Weights of a small GPT-style language model, trained from scratch on English Wikipedia: 8 heads of 64.
Each number is 128 + 32 x the weight over its row's rms, rounded and kept within 0 to 255. Layers, rows and columns count from 0. Numbers have three digits each. The size before them is the row's rms in percent of the matrix's.

# layer 6 attention output (transposed), 512x320, rms 0.0444, rows 37-63, columns 0-79
105:148134075132142184172085128117111172123179109162128067141094107134128122111157130130210182107131154160116118096118185116129095185087075071173155082043121147161109159150114104093153085093147086134087076120111149133094139138116222125152112147
087:133149109099078182176183098104176163218098108176143148118158118131100087191182137138145089189152140115135089098098069172133127105134097149084126058142113113096125102081114093120081127086099124123158206158128091086064165113086130127139125150
108:105111090091139131150074083125136111137115170182144149099130132121094128103140121147115232140103168094168173192136153143106050081148102173045106209153123144126132105130179100128173129144114108090068097077104128091137155104138188140100097123
103:177182171072163203088147069145135110109094114089113067143157134131146157142178119172128211139078116116122163081163162185145099059172159125178153119156176093153152084160102082137135136128150139144173149162142085151173114133117214069116094108
102:100142164160179111115162138154095114092173128113100071141145137142080167116108086106171112186199102142154074128195060124134123158081128111141077094078119165142148105132161115094100159109126137163084191093119114118130091163133142130162157076
100:117079114079164143111111127106070107149139121149148117127211150072178163145201122127165080106118203062139147149151131137075156105145050154120112181114137104153111141110144089107104160148104129169147163148155134102123169077119145070090151111
109:154144132112187124111116098154174112068164136144145189083130137174134108201087121121104142128151137132150125167100150112103108156123165129146191154159110133118122110085136117134142137141130209147123132138151219163095139148114166142090039143
098:114105156133147179168119086110094117138068144167103101091127151143158107105068145145118135137147093164091129147140174168099121114140049158118081140166139120172070068177155089110128139131139147081177101113118114186140148126158129121158108136
102:179143123166115038163157110167192186084094073092086059127150151098132110139165128154188074171072173127098107152114132105086109161212083144134135178141116111118105130125167157117137166123157130093150107163128103110118180182111116173148120103
116:130162172084182112125094066138164167138118135087166110133148137112067115135152090114127171087106172114119165114128143167133093175104138159088133132076122146146165132235126147125099133146175124116162156125143137117132095141146179146089092095
102:162166164123137105095118105195139114108075171157115060144120038158130113109166128166111191176140164158161121121162138153140083094157117143162178140030040152145108104116132085118114149135146153158186123149129130074075118131206129128101127158
097:086132193104146116118162186085084097139118086125131109117137118113119136119045135140101159125123145137133084169174149149183101141164150064082133101141154134098161181065168134159105108157138151159123201091155143157138159070120036123176142125
097:117083083088133059167126152091174095085126086133178134159175191113126149113128151102106158103135124099064139128107204137080114063160125123145181152126149129167135114126096134115139110078141131102174142174160159165113104094134090099077121099
101:127096120103200122092148160125092128134115160106074102136083175116129126124077078135098093123105107083178136144176159140117034141128153122103156137141114101102118170116114117121161112118112101121143149113073095133115130091157133147146122149
095:146131103113187131131121108109142147122096128131149125136107226143135152130098193094134085150143108141098120173098132071165141119129070074166134153124157155129082137149099149119122165089088099078114118145126121095162115103155087084084109126
103:148100114079101134110172134123158114112143128117089137155082113133134057110121182091098210131126075092136087135099155131152132071158109139127144138108130145121116117091170144064155040094115092132101099138114144100121159062155134114162126177
098:102171125147168077117128134126100147095106107115125127132086101109165101106160163153126057147134121148187142139106129122102149141109095046080132129100122138137129120115065072146120105126130172121233153117164153087159078149217149117103097178
105:098165132137076127125163176184121150096143069117133155102115104134141125164110126065151054133111110106130105050148135137155061176121137124197090145131107127112155158115115082157097142148163143145065080119087119145148138178132090111182138125
099:121106108083116131092085115115112151126127144130121126178181143096191085190140122062159094116150127135125078157171092108130168114117137085131160104105092139128122193145133175126111149154086170033121101137178173135167181140111134123164199115
092:136176085133187095128110070086139138169108053174077214143146132130142078116093102109119070168116124183158138125103103113154150081129124148138156125178115111112145111124156123129148096082116118158095111105139093113190176093099093130123137150
098:121101081102160173119099101171100164183156181143109118084092045110098104104173166143105151106202125118122140133160107133155098127145158132115101136117154132131129158096163190169065152118081142137150116128122089117130104097155122124145122145
107:134109092088054101135126146135139169144043184094144110145141144177164074111084114132103220134079079110124138146072143136168121141136185133110165138122144137129190087160135172143157140089213114134096173139135112124118065101151102129198089193
101:123114099108098144083104148107119141108152100148148079073114106119126127098198181108113137123143124120194074112192096158129160101105156114104113138085077114113127146174152146139154089162148139170154111114117136165083093176157184177117186132
104:099146103152138161075109074132170124086098143087062149108174127144207131125114113127131072212109093176117134152064075110195109158109149119176133127092138137149116119159172147141178167145160070113079130118129170144101104103137116093162183152
112:081143116177106134142143112102014143097163163142131122091081078054138139128100155126124015122169116170129175140140139133046113131094147094100083128106189125155138147110083200165186106132110145134126121110100158075141144120093111101170144121
098:105137133189126151073148156127152123158100119099131043128128125107123142080140149136126159191100117170096133081151134104163121073107152092128101123118095116109124110185063134102136146118093103127102116150064189127107170150103147136173158085
101:158153093109103096178125140198150170019116088062146125105158099156112118123149099094063107160099096140129100114102134125118124103160066147100158181121123096129047154163114119185153085055132106124198115127159174129090132100145135063163096144
# layer 6 attention value, 512x320, rms 0.0905, rows 38-63, columns 0-79
084:111126180176151138072051177091048167125157057084113179124124178149154101094105159137093100151135154125111152158176140159077097179111203112144170205139157175135176114132110080156068140122121159127090097112148111155147090127149104147156133117
095:119107135102133092100125120103139153083111133138090143074169157103082085168062160185132137112149117199110137118095104135148158097097206131096123141158102120139094163095157134127119146123088129076055158162056116141159089178099197145152067057
092:174113159180160169083102184153136052140153084173138106117108131197121151093155125083114155107141106148146138156102145152186163111161130160165121118137162117138105107131144114124144124116127111160153124099111184143175103122127120146170205164
091:115105153061185115150145144175160121135129101098111147139139146152102139161120198131126113073151134159115113188093155119129107102124166156139149161115145114166147199161108136113073088172133164118133113153163172168123182162208100129114171148
093:148097146149060078087116152113082175079124105086145144142138148091091089143151173150084150199140106133154129150137074122170105209126118140084169187141120119082148101103168160164150156110110113090180096150141180115122139182108178081161158146
097:141182153096110110175204149143102112165136150137141113126165154106151124141153126181129154099162139148138106155122137110139104101111130118112105139179140154225187135158103137094139105082146135117123151088153109129157135089130116139144150149
089:129124104094170199142092141115202146104162101089121132189108135177103129163063097088116139107139156082168096134109066106126192090081119079188210116152166162073178114099094088126135120127132134150125149163139133085099111069084156179064159135
091:128089151159108157093149145186140075191141172145150149132145041115158155112168203136099101128173093123107124152144167116101145143128125117075149133136133154094127159123145138157127159141061147149085095197128087134103084109143132116082146191
105:129134124087128089196123157153124074137166078149152137079121121139093125167153142145132172105165175071119145102117180094125106122147113115108116124148142115093167134112124112158137154146137148135081109148143057102139197100110147133112133166
093:128122102081136131132088129121160166145182149095143121156127169096107148074093141145178132071125169123126126116102095130143176175121149153170104105108131135146133162106142126142108051076087130104130105073152125151094090165058163128131158193
088:100134148114167119110160095080117087139107161113120133159110098138113101205151130097155090145142106210078109131100123059120119176094163129179179131164130105125087096147137121156129136191075105150213141053145103104103117158106132052168154126
090:184189153112108107148131082181065126123120170115140158091114119130173123133176094124130150164124087115136122063126074080111086161197086107133094187179175148085093154109093158099161177099073059148064140117130120087201147096129187154082104096
090:126089142124121099052145156114150082121089132094124091139120099104106148149113144139145111133124099111135154145143173091125161095126148158089097132100107102105094121078124123179119029156158148114159134089163181179114103137147114116175168121
087:100171132092105156188147130160137194141141111111129133182106070148185170167110114137097132165087104107144132115102110143113202059104101094062123119132153099140092115099123192085184154117166088083108094156172147100133148125092042195118107123
093:095037137112131142119077137119084144127094135152150061133171097061186183122109116141108103100062163104092120164122088157124171156032063105156018106144160100107123147132128114135164184097111133126201183106136161097094135201167130129141145128
089:188126138103108162119147137121086123124156094159188109113097162135118193162102129074128104109130164099136102098133139096128111145124109139152117077167147158111162105134105090182078088099137140158137197112147109167104176130119142177141187199
092:124045096128132158152128115146145137123162154177178146111154122147151094117115122158175081125171138140089122106166116176119116157161140143134100172090132146081145116087147169179141071138107141095173170131145158098140193178200128117139175102
092:069178143119132152138152131120192153089171109084111152139127109110181102153109131137114128113151115148153207145167147130110148088140139124118074146083128114125098080125077123114107154080084112213141136130169144112080124070141107194105082135
084:085108194094170142162168183099121182112149113109158165140112116124111149156138125119140153166097111112121150168109130121109116175107100080109165070135157160157096105143104119084097141098159132137117198100109120170169092136089128148155087079
088:123089156042115098119128107108139171119105128087175112111189113129110128120103086082110137171102179183145137167084137141116102126129140182072116113090129088104154101210127128126191105157123107138127088087166089085093146089099164176094118114
094:078121119131107129177099031118140119109086137130114101121144080146141129175195126154120143127147129155118076088147178080183142128157112116137143148150161125124105155187134077078113146136101171094160124062138132160141119172152123109079107114
094:117077168149110139127081128108155084106116153120190100150094143101082093156118115138132177149148215164084180107158129113133153115127133144095150064174179142135153132103126169161100136133129172101134138121186071127131090099101164140135176164
089:143151071070138189164163123172145135134124101105139124112056128145147116186096081148124117094099104137091118104125182100101174145151080094120148129089161111169120159151106104161074068114171134133170144112118082161183173112117083187145092125
095:126109157149179120063123098131190120115148145141144146119140188127088108167097167083139123141168126163180082132179084136120137142046129151095130092097099127106139136131117124140098069192070098128122076137086155087150109133150136096117122080
092:139080095146134116153168157132144060113084110146123129111143178142058127142158070140122116141106127086106172146101111074098146188127187092149159133131100156077149188126150139097127138153161090092131119112174100090129115092109124106081155164
088:159142171203125180146159162112099101129148137146117118185174128150109144160108162156205127175109145107187086128159131105166102076150104125074097153138136134116131153113077147091143107138117095110092099148138086067158097134119099198108097169
# layer 6 attention query, 512x320, rms 0.0813, rows 64-123, columns 0-79
096:126139132110114137101129127092100140121188106126136123118163137085112074085154149123149146093093152160145132167152084081118097163102133132114120161180155050114100085134051096176145087101076152072131149191113135175148163094067123098108138126
095:046073160116124111126130178178134147162130092104134136163064161110116126110170135093166096033163132119156096149146118142121131141102050107088118097116113134154119133152186117103100121096134062150050180088185125145176129122158098066145170151
099:129149142091143135174177111158156152181116152081175166164143113172109144164150150088173135131087138112135131136114129084108090144191066154142120143121121122121069133103135122151139127103114113136114111110144125077119104188102091162139130110
098:177168139143118149111126188102107169143110126071151129136123121070150175127120127082132171102062044151138192123094154078171114113131156151126158195161154024090068128145174160142149097144148122122083122146148110128129141156093160123129151175
100:117159109090135094102107107123149136122106095103117168099167174135141138133135121145210114106167143113117071096160164063142142107081129144124191126073165135103160145059127180107120076204138110091157151127122062115111060150104144111137122128
102:160100192142131111102218200124175098126137145114076112160099097143162093064120150161101121132138092100100138149109114171148116123138174134119107149145127111162112105140071132106127146078150107145092141107148142145106133104141037116151147134
093:133152118181084099136108126151135133087184117199121122079126098106116094132190111206157143116147200157096177073111128099142154082154086128226134193158122122079148171148175089103165153083085119102101090143154112110099133188139131130089160119
096:083127175161148172137101099141104168113154075165154131104089131181078104113119129151134120119124105078112110095049152135161082142157077077166099156143161171117152161111135154102138110113153160119135059110143178168170136129170168150113128166
099:152081135098102136096159071133073111125164108143106135125149135116142133170201136090121113106194157090150100117132169182129121120112168152115138108089112096148080096160103168152087139123148194126093097134181110130194104146146084131091139129
089:151162085087102124123114129172144149117134061164105099153151079140084058141126088115113180134169150164121020139122103120176121102124083100149097096116052115156100168143051149159120101186121089131152149113156123117128118106105118158135121167
097:091152178078137146117164134070153079184174086125125185166154128128119096117129153128109122094134108219185165068122169144081136142157106145067115111141146131150156131100126125089200133139148150131087107208140143164078127171109168183163091120
100:098147133134077176126115135072137121172140045134187155135109162106126124083196098133131104102189193081127127135147126097141147122152131053199112100108103123139102171098127106104108157126134151123107174179163130055069043072054130105046135144
097:157128077100158112114135144121118087093192082162156133172094138111146114129049181145182074079121129106132119054111155095163131118111161136125175122137150103121141110099117173151119113069150144103140163102137127101089161117155101090111110135
102:090190100144140110077097169134093166143131114104172092153113116091096080143170125225118092137112138142052121150181115143172146145166155091155210118133114136125130108104111195095138103129132128132076132085116115086143157101080149112177145136
098:148130071068092111154114169128091097067085102110088105146105123059156105150150141182106144197125165158128186139164137146136138130125136189125173147166186155143123096112139157043179159160092103159101100164074150149121071184099125157126161210
093:101101141113124130128108196172110149174118203128146116134136162098128127159208095143109138111170116121081136124166159148148102128081117170116177137082103144092210139112119128171153140058091112031137184121092179136101117134186098181089111161
099:144176092132141103103079163136156155126127119145176096172100083135063130136172112113158163065113148083130141050114096156127192092144144096089209142115121156109120151123135138096107118155094112159134150075149155180184145144105100130108140193
102:131121159123092113140100099096087123113109136160149141118111121084107030099109140178180132134121145116121073124127135146126122135121150063068145093125138078144107155045107079128143126147137194108160052104153116151095183111137058127140096131
092:120169143119124095178155090155111115134132151109160144113143126094148142160134094128052101143194121118138166159122088123112136150150132152118143111169144209126057124113090142119098135148061131121161118140117123093141176152144141063158123130
092:097080144112073160163113104113123126174090123179112165179155167034164122132096074125114158109158115076121106179192134080103133119119172116122100164088072082145131184061082109064058118144138121156131133121145084136115112124155095174091126109
097:132156100111154133202168101069124104058088166137130109178062151155129090148106113198142156144118098101153104168043132103093148110111134139197111129098192113159139096139071086180108111110143119158134152125144096121191150141148147178104131143
099:133078155170101106171095154082114117146144115097144135135145121095169116121173137150090148105107078142131140118122161081116153150104135108156104150185101099154090122110119137159172083146117130092144157097124091170112139138128135122177217118
097:097079168144118163143144048160082179125095107140072134152138148132080071084141114142124176111175154112067134147109110130139131157123079119144148102133107108158142075129147155159128129171118162112177085141108153188139145149101102178125088129
093:105162126117098140153138161085091130161123188108133120127134091109091087127093133173145171109126125123139157092113181155187122139132162135083102134069116142089137141130141105135152120132086134183151105120082123107189140093142106169130114115
097:110183131069182124111162155127170059080148115130058119150163198141099069147174126117114147112138100135090129108106145125179092133074092084154168098144148200143109070141144104090168096141116148139155091184134085144118129131190113101175133139
104:148140140196136130145145126144174179095116191161094075099160142113156145127149149176062129118148088125140132115178137099159130071119195213154106190102145121133145104100131100137130181106154103138126189193094115189131086149102142152157156079
096:166198096170189074108100087118119115116101165114131134096092095152149139151155123139103113146096146089092083155120176105136096143152112138186192140097141123118094186107096174093172172088119117113076117159090042067115126138160100091108082136
093:093100077132152152176124105160143111158086070108138169093093114145116185137169170145096120085132193125124074124142184102145144150143181094175133129125156131080152166196099144152123034111189088172123155130059102130106107124103148070162170178
099:130128154070095146138136095143130168107083139097173126126059111171097070073132163091145133131110127147106109132172161103167144101086138099157119111083149100093079124122091088097139139102136123132080139157092133132163097115096118132163127167
096:149035125117084167149121123172160179143105120112182071213162109119133091134143096081163125116112079105141113098152125085150179177083117134128190118143137119189081145116105147132170139080114120074094125122157102152141082107165166120104142103
096:121122134134137107153159086136103153138148115189164076131127080123183106058175118099147116103130149106091092159127092167122049103148114100166138083163112093158138103121057154056115122101143138157124093139084157156167172118149201126160057109
091:075172111050154145099107091123121133125083107100163110084169117146129136049175187097153178152094074112212085116144156138141138214131114108095106132136116136148160119135120197159089125112106120118088084115155150094114037158115116056053178131
096:170146112144049157117118143160116075114114120125075078081166118109202141151068122110094145155104113078140149192102144122098122094132179077167111115087131179102155203128126076142138071124162179190086146143169129151130057125156126133156187175
098:190117065170098133113128131165156171133084123091153146119143101111163129139088165090174148154144123173155114110130160157131149094085127099089109105135112120151138136102097096148111140046103111109118084148111103082127066141104144135096097194
097:083124069130138072148115118162132189181167138066178107102069181122084127087142114165131095127143128136135069083152152128085080165149116127129143174128181140162126131153103081117147177071078128150093213124168163162132103165152147111117137114
095:130137126091138194168112182045123153120053046162064128089111205157050177147123151127096075112114132105141150127115127131124118121173144115090148102116129105155070168105080134149076163079117143129121096070198083113167097173124078068123122147
097:141086114119135127155089165109110125069079170115152084088084116102117157140097150161120173196117125096091172140150159120125096099151137160125119179110169178128132112114129134122163075067150137124173145113117144107118185153087116149114106128
099:112117117159091137164111112120172100131112143158148122112106123161151118143151140173115094164113109139103179146157184148102072105110126123156176159117138082087129103117156122110142131136151166118114117111125117145117120158117122116144139123
091:111098141133099111119124101138111157143115142145141159111140155172139090139148184170145171076105051088114118146104153112095136051140189150100124141115166099107114128081087152109143127102131111083135064113129169150097157134147076128157123159
096:096120099117124153126112131122149150086113147089122144121157166117150210144129162070039135090103109043049139098088106089127187135110148165206117124172126102202158122137138124108143090071164159106187143086173112121122188116157148107133102136
094:107112184098125093153173140160111098191182194184086166152137148174141132205159121139110124111111169111110170118155143124130111138115151090063078122144162134141179118098093086128147085080060133123215141098194152119112074115078157116131098080
099:068127111132164119103090184172146168118107076080094187127038129138059125161118110166158133164197148122146129154133171126028100133105123141084137126139092170128158204147082137156112104181091146190109115129096138159111108092116136156151112150
100:136123139124156102136099131116140132099097128114128094137172121164073136163087124088130117118155146188107147142112091074203086131161065168159177086083078107097171128106103161103151131124168080171120135093123115121119138148149092147110121132
098:161102149119141144118102148111150146170167154170075114183101115132145115166145145161073118097175112122134095169109119167115129083131124185104143136102070112155085114184173088167084114127127116106153103095113137161113156134085108135156155163
093:125117179094146122137175139152125129121144135093180083150138151071173157148114162105154148120096135110109087129143095064159114144108112117145115155082128179137089067164150111157073142091117145107159101083148192146082109152136166154114104141
098:090080142148150137108135123146071109128091061124130070091090171093125126130125092153149099089139127153139067094112076175103133163099118144133137102123200112120098137139155144092172143099155134171063171107075084059086130207085101085118108093
096:120159097144132152154151147063201119106166140097110129117092053110150096107129128132138129119129140115137135094074118182179094135139141136130116147078122106081150127182108127166154137128076158206140148130137129106097172135137088120104159140
101:139125140164102125065160103119138175100101149120096066051059088105130149155125052110133109123150124095185113107097099150127112177158154153172132096102142126080163105103137114111183189159088164153154098159101154103130197099106143138117135107
100:117134167175104142117172061156148134138131118066133075151094132116181122162075109140122135124084128104138159024128148160126141177152116116106140097169115196102128206134153135167147150097191073129163119077067073133118161163189137120130121130
100:062137161093141167132100125142119145131125154117113116131156151131169141169089189117131130084095135121140099138105146160103121124129158090071099149197152112220175169166149130166093146158138136096121180150087167096091145128075140189099160130
094:164129108073169121116127121136147175092134109118086124133118150069119109150112176154113071165094103158122123105133157115143106139127103178179159198085146110095078135130170150142088122106119146147098155123111130125151123126168160135075152191
100:155116121101095119134154189132101083069118072151130123147103144160149142135113146102141135142137079166145136092141059098087212097075111140108202160121151152111065163132107083176121135113153120156124092115180118166162076138154144129153112199
096:142102152145056126114130156103121098125133085180139125145163176129147118128146146079143082160121175142108109085134125110093163112184142121199091093124179147111164139110119159089165136102103141159129078108104120149166111138069059129163176086
096:180141115122148111129182089101117140137132141144124116119131148100115133125117089167142139134115097113073124116160096149113115103160168136157132141102167220126179151135142167187111137127111162139155145133112095197105129060117133086118137128
097:101129109101108170138164162162112113144096106123135082150119099182133130194152121147167092099198135129090101145126183147116142082201089139177122143066132152142088046101127137170177151126086124134110142117096156113129115137072147138106134134
095:095121074129135080163158113071069133116174168095077220137151125023114137090108123143196125134142146113110156124131130167137164127135115110115157052083127145132134129157112131118105082154176142133155116132126101156156138160127148112110132134
096:147088094169184129151106176152082152096135163117112099174058146118119181082174166046130121159134120171180129168136133090091118064145135125149080066151190143141113128141142109159156062117132156153157119157108053123100149119135147117120120024
098:120114166141138127195158115112125142152132093085159109165098078161122158121119145107161098162095123112132110094136101077133077134144118169122116108156165100130144132107126156144150158177095085142150128066134107117135139198115144145131176152
098:089088117041081103154112164150133097056185149157183129090127154161157159120104125103082117148140141158150121177132128121145136129149163075182151115055113126128102145176080172120199097142057107102101082062086079152134081147125152130100075158
099:133158108149157142131128105155147171100111118062153126125184180118147129120150086127084116084121253106209139132087130109116152100121079185160118167154135134094104096169118082124162104083154153179161186135122120154129094139061092095141120132
# layer 6 attention key, 512x320, rms 0.0807, rows 64-123, columns 0-79
095:134144113194103143170168163103174102139094121152133114118184148143124088130129132145145098087170132115162097158141089105096091145121136177104099144117064152133105167137140098199086147142150087156100075139161127142094153166132068144134093175
098:114032113150078178184167139138140109131137187101126191135157126110177164120146143124142136125145095110121138120069119119132155159115124170130135125165167190121160096068171088123106152128145146211128167144162077162138120104115104158126091168
102:178100153112122117137074147114122152128113077161084130188114107162122164078098126117087124109122098155141127151113119108076147171147132157144080138064201141135113093110097127115175129141167141104153158128137116124124071110161118080107121100
094:163106163129084152150129119206123137151126098182134099114163159124111096128177100121143183063126027135104109147124167133129079151045109171135110136132132125109085120132111131121131107068100186114049125129168105123107156130180174151115235081
096:105142166082138107207121133094124134114147163102147117072112132141152085170111115100220156187116118072090156112164164141151062124128125125100062112167134165159196125069195163146076134156105089138118131045110116118126107131063138131128056130
098:212122117120121078072083142142190099134064177091121113137107112101098122114042111131136108195128145104176059098171130144141128158109193119115103125147123111131131153127140139102155179121192035162099093148134125069092078183152119082160092110
098:086157128077170127152178137092135164154108060092077112117120107115120085072149100182124147142113148119142150091141140181066148134134115079169143118090056128102104111126136135113135194099065130159172159079161147107187134147171178092113142135
096:110092107074110095084103108134152094140063148140141154112111124184105143135112084167125158099069130124157170112132090142116106199129102162134124157119157134148184137124152127129120164188096138114135115070120087139153163066092151091088162136
098:146180114150115107123078148095142194100149071096112176104111116128113149142154151135102089117155125100192127150122123158161189170148085132211122100121160078109152189164157109142108150105147106124145051120167127165127072156160176109124123137
094:142159124139108117092101151122120076123131165123050090142133129097101056085128140114104094168190105138099120161137109163132175054152134106130116130138096099150114089176091154198093152153153170181096096098154096116105105114124144149097137123
099:082097190104109090161156081143118143154082147150106110143135105069094147144137128107184152110196135176172145134174154162066164126127043127122135116104113147135162094123105072100186148105162149071190150164082131114073149207065153134121118123
101:162140166193145147147115165094112117140148150080129136103144088156131126105190148112111086136087123146113107082150140112141098048168163157161145149127101065080108163144099135164081149113156135163176071134135129151168076131078129140140121100
096:185114136139123167136144130132223105167089058153122117133102131114092088140165150061134081140176153143133143126120098128154088141155111119062176107157165118176120177177151099130122126097128079077070148207130157096085143138160123124146140098
096:098107111112105163166160110061149128137145123138112133127104146111184135123098158109166122092185135115186155159117140143073180119102101130104127084133088142136151122168126077112126098114133153134111092136143134128114116098075157156126110104
095:138134119104144172121146096090138133070182165163103057142094087140135110104188089066123133186140161128110082147080148184106151156137159131142103127203104156129124116142178080128138120168156117153159115150102120143153114148186189152132130201
095:149140094106121090087057128123193151110085119130100096105081071064128139145170161179196175102145112130093109062111088134097135095195126176117093149062110117133176134178167085087109166081110138120132123125126149052144081175165177172131061131
100:109140102134116134106146107102113110115102145161120099124110134165125108095133146186186138152150111129108083182144175124099142095141159100075113103103124151125132095178151092182106092132095169140153147111139079211113174083053087141148136151
090:133127143048151117087130165121145147188219121138126128163151123100093074110157124104188101083112112117142110146134134099129161113156155118129155118177130170128050101112093155126084100141120124123121133104138135105144170100100105105119135156
100:116118123127155100082149043112113163148175110095118142121138128132127169068105102145104107165132199165124131170130212111157116152111088125144107081105149150125065103088126118118121127114179118170097153114178235105125120178116174121143189146
096:182183122068116058101167134077088123074161148096152060113135147180122097122096164123147146140148144120141110157078150082109112136124112169173112199174116071138119094135165077108158155103141178133205127165093130147142137141191162145137141136
095:135211151173129170068158090156094141059110116154133082116162076103095102096092143174106148109090125127121094143109114163137120096147160060122153164163162167131087103145128052176109141092097085134123103116149106096174147139188125165103133189
099:141084144127062083169138171060115128130201176101090089134186123127105112075142166142138159129150160148129152174110098061147076134126100107147091160108149142203046116174119114143167157163102111113128179162110181094209050098123120139142128082
094:149050111067107160113196143139127100181164172161156177091078110144136076148114094108167118141175130125160151143142069137172090208178132172130149154089142189047116134172083088140139177137169102155138062139147156124120168167126083138148170186
090:122148111092135169149135116136086091188100188141081119130117133125143106179122158082084138104107151137112172138128129166133104173139103106124121172165157199137139094157155179213144093169118091177146127137110113131122055086150106151141066104
090:135160122116156140079145114142144177190089095129089085168155084151108131152087093114140175140137124118090110141196151097102180117112118184170195138082150102111156118128118103111067189103181166170129123135077154136148186128130116095109105099
097:122190149155080117072129125172122135126112122082134148101075117201140115203094085130160145122155113075183205115033177149173140153135198116075157086116104119155157094124114173161082193138120127136120145123168108145124086122131141156127095060
095:150116161157139090090146054109157118083115176098077173106166166084058136149080190158111166144109142115092077206085166152152112050138126157095095117158139156137132130077164139127110177106095166154165103123085089146135128133192139111193120132
097:156122090147137064125115188113112195149123101168087136120150146131099103082148176194139083029092219091099171129125145137185127110090144112183124112196162090124120157154103123158156130135101130164146187161064183117065187159135144186144180136
097:124166136127066172089180163098137205138157170133177145131096120083120077122119175142143163104077120127069146132137157087163145078100139147169119123108095184152132121130127108134145146119105115160151139130156099173163118045134130222161175173
094:091081159174112108147103159150155096095055160132127129111099157081148096119152113120113094092155137088122088145107115105177144066169122152165181171116122125142128142151127054182096192140072115105149172111120152136151082059094195089168172165
094:096126070072097133080134114140096198130158105124121156101135091199138148154137094170143132132147144081098124118094191098174122112138153163134085125096123117085141172145122100083114112097132120164128135148143153140122107077148124094171128085
094:109134089098098113101092119167121171112114156127142151148128145065082161154052136187135133121122097115131104114157123109142087076185135100140119120126085106122166153108117186140112111122092150070056111191167103158061086156093146069109151142
097:123113130100153147137165176105126141090148148107201102146126113201139138124102158152134159111100064176156131082122126129089160158104173119111172091122167100120158162077124171133172123118112122119145164206112119059151109076164083123113108103
100:138134103121129118144125086187097125125136093132104113102116125125177113207115145117153157140121154119089091138140095096124146182138088110101128134156064128104116140100139130127159139146169200128171129105067169109122088107094136166121106083
096:125093150121140092130100180116149140082112185126139138105118098136118136123153130055119137088189149174129138179118162133192085137078120126107176170167175157140157095143138136118135132158053102182088160168127149150116121099166140109135134130
096:187158172116169153108099160107123104157073147086110121145089171169121152158088118075120133140098134127166109107137139076161108093137113176166111172125149106139131141092149142151139144079183149088134117123110093134083128164144120131124146141
101:171125128133126145120122126110112129094144148103090098158088126117133092137107141073147181129033120178198093148100148128128113097150136135099103145200115177096142120178131208112093116137097153131103128170090103125163187141140153175152133101
100:117085079102112107157121162115152180126115118111114085099147119180018135075069118106141159197143147114152124119077125090121049110188126113122177107150200152167148088117165190169164166165119095152219170151188123125171153131146126147186115126
097:169171089131082120102125053164136183168180099074129165159134128118114159081089138107145090092113156134079083130149139149102119141148124133143123147104119145118113094129208097117129137141155161088146133131083130149088152130163105118112124088
100:174126120131095116139133128183093136121172105124104098058132136133141156130143079103105143086106094116050210109111158141093142093149063139163151138144167165109154089138101148140167114116158154119070126111092117124148146118088051094153097116
101:102172128132135109094111124101097160125161117170116138136139144116133123182100098074097086132183165114129145163146140171129129107209127153124114166169185170142124069127096126057174150136104123145121105124132176145115150157078076181074138118
097:137077103167171156079105118092134151155143212140142069148140096093148163125060162165129143133137152122115093137138163189132138141059132182095151137121053068129110168161116112140122106161102089139147158127147112162132053180107112100155163097
095:178124133189144137068148187172061074083122112111150205130036136167123173084140125139141143112169130139101150068090095174154130149099132101110156090133135091135152167151090090113097131107131072152158085151110198138153132118172154099132097148
089:079154058158100094134089147114123104103155110096151109066090105135127129069157117122152140176179179103106150156155096108070146132094130125151146110069126174121105122143124102162129100130120160108133097132138097116064092109141161156132090073
094:074103100134140086174157139135111151134160096124125121128174169083076090133153116057093172140139140189140119144101120085111133121175083154151177136110108042126073163152126094131136137153094100142128107123171123141097178124150181130146137147
097:145112118057183107152049174144121114140072091174138120058115113101172118117121123158120114116143128166131129125120132122155141118097056101147129169136168108115066107133061155109109125110138145111121178106169173090110111090156069106150136133
097:133133118083137132067111154115068126121127147140144119121178166083126122130083129146127100066161123100149174101086141126154144158116138166117152124161131152133078081124109102092096155194167156127128119193127163105120113125140148138098210147
099:067162178094122097094147087120178197174163107084125138155165155045078147146189186166119161116140119115126164129130145122106124091148170088116107130128152070147074194131100157085089104124142073195152110159087115154135155124171107160119124127
094:067072154103099173141178166133108123144130094126096085084121103097193100147108083057114210117126137114150087075066061125174074119107163142142116108187104118123077161140089134119124164153150101109147149136085126118152199084097149126175177114
097:137118081149173168171174152132185160098088169165073134091143162095152166169097160127166086147144118087100132139113137135124112101119146111119107140125148101121150118153182124094136108145137160145156133161082119094117111118160100105112134101
097:163165155152118127144170125123128179092133155155139130146132132155130112114138136151199160207103109140132121096072080158179147105117089077172159095168179121132079173141173069154034151138106118089101125122050126164072151076146108168115116138
097:136145143141146115146084125115146123081100121161173151115152093113061122059112122150076149124118185141159106089110140096107077177132158142133133178097166133116143125126154116066139087086158101081134148116110113140110140078096161151106118119
097:203086109138105128099079149052169106112083138154124124118148135097054052118100164153127130092080104104106125075155105168158069113131148152125108140138130108137146137126133143108110087165077151158142098143114144157143080166109125144159187097
099:146173108110150112149149130126133142115105148089117129098074065091150159113093138143094071152156156118178129071166155112176193194125076128139075108169070163145154129168141151129069143135102088165183149144165184066139141115078089155145109131
096:132134149072091145120117140114092150131125148085103059135101069152122221123070112068141105094133063153126182102101133134098150077155196098108125153161156107118109119146158142085124166205100104083201139159073098072061130143152114136178142148
093:063154141101095156126117148166099090079178148174172127102174151047130229096126129210164134144120087100106133166129093145121081196121120164158183144141097096172126131123158164158114118143164145144078189134108112129156089107140135145129166102
093:144077142149154105059121164100130114157165181155108142119181163079146143126126085184092144158096119157161149133111118161118139095147143100200164110098135185068138158143144130108160142151087147126132161155168084112093132168119173100138082134
102:180139136106122176133090119128150126086106105151060133130149154128116131100172111185181090066102182138106137173125175112114129144143111101114109123162158138136168163101174126188129124140131082133132141191182174096142137142163143138109134168
095:059192108110167138095155058139113121131087135149090126114098168128147134110103159153123148185138149116159136107100105137175086111181100132122133180184151119130068146143133155143111087161134110130169094191148102131149090178154161162146109138
094:111184119180127111198119164080084160126166127156181128071110121157095096111088124131160120135150115097110087110162132153098166102110112118102181130148216197118140135147158066147080106205058143191100142148136120126112143134150181177048120181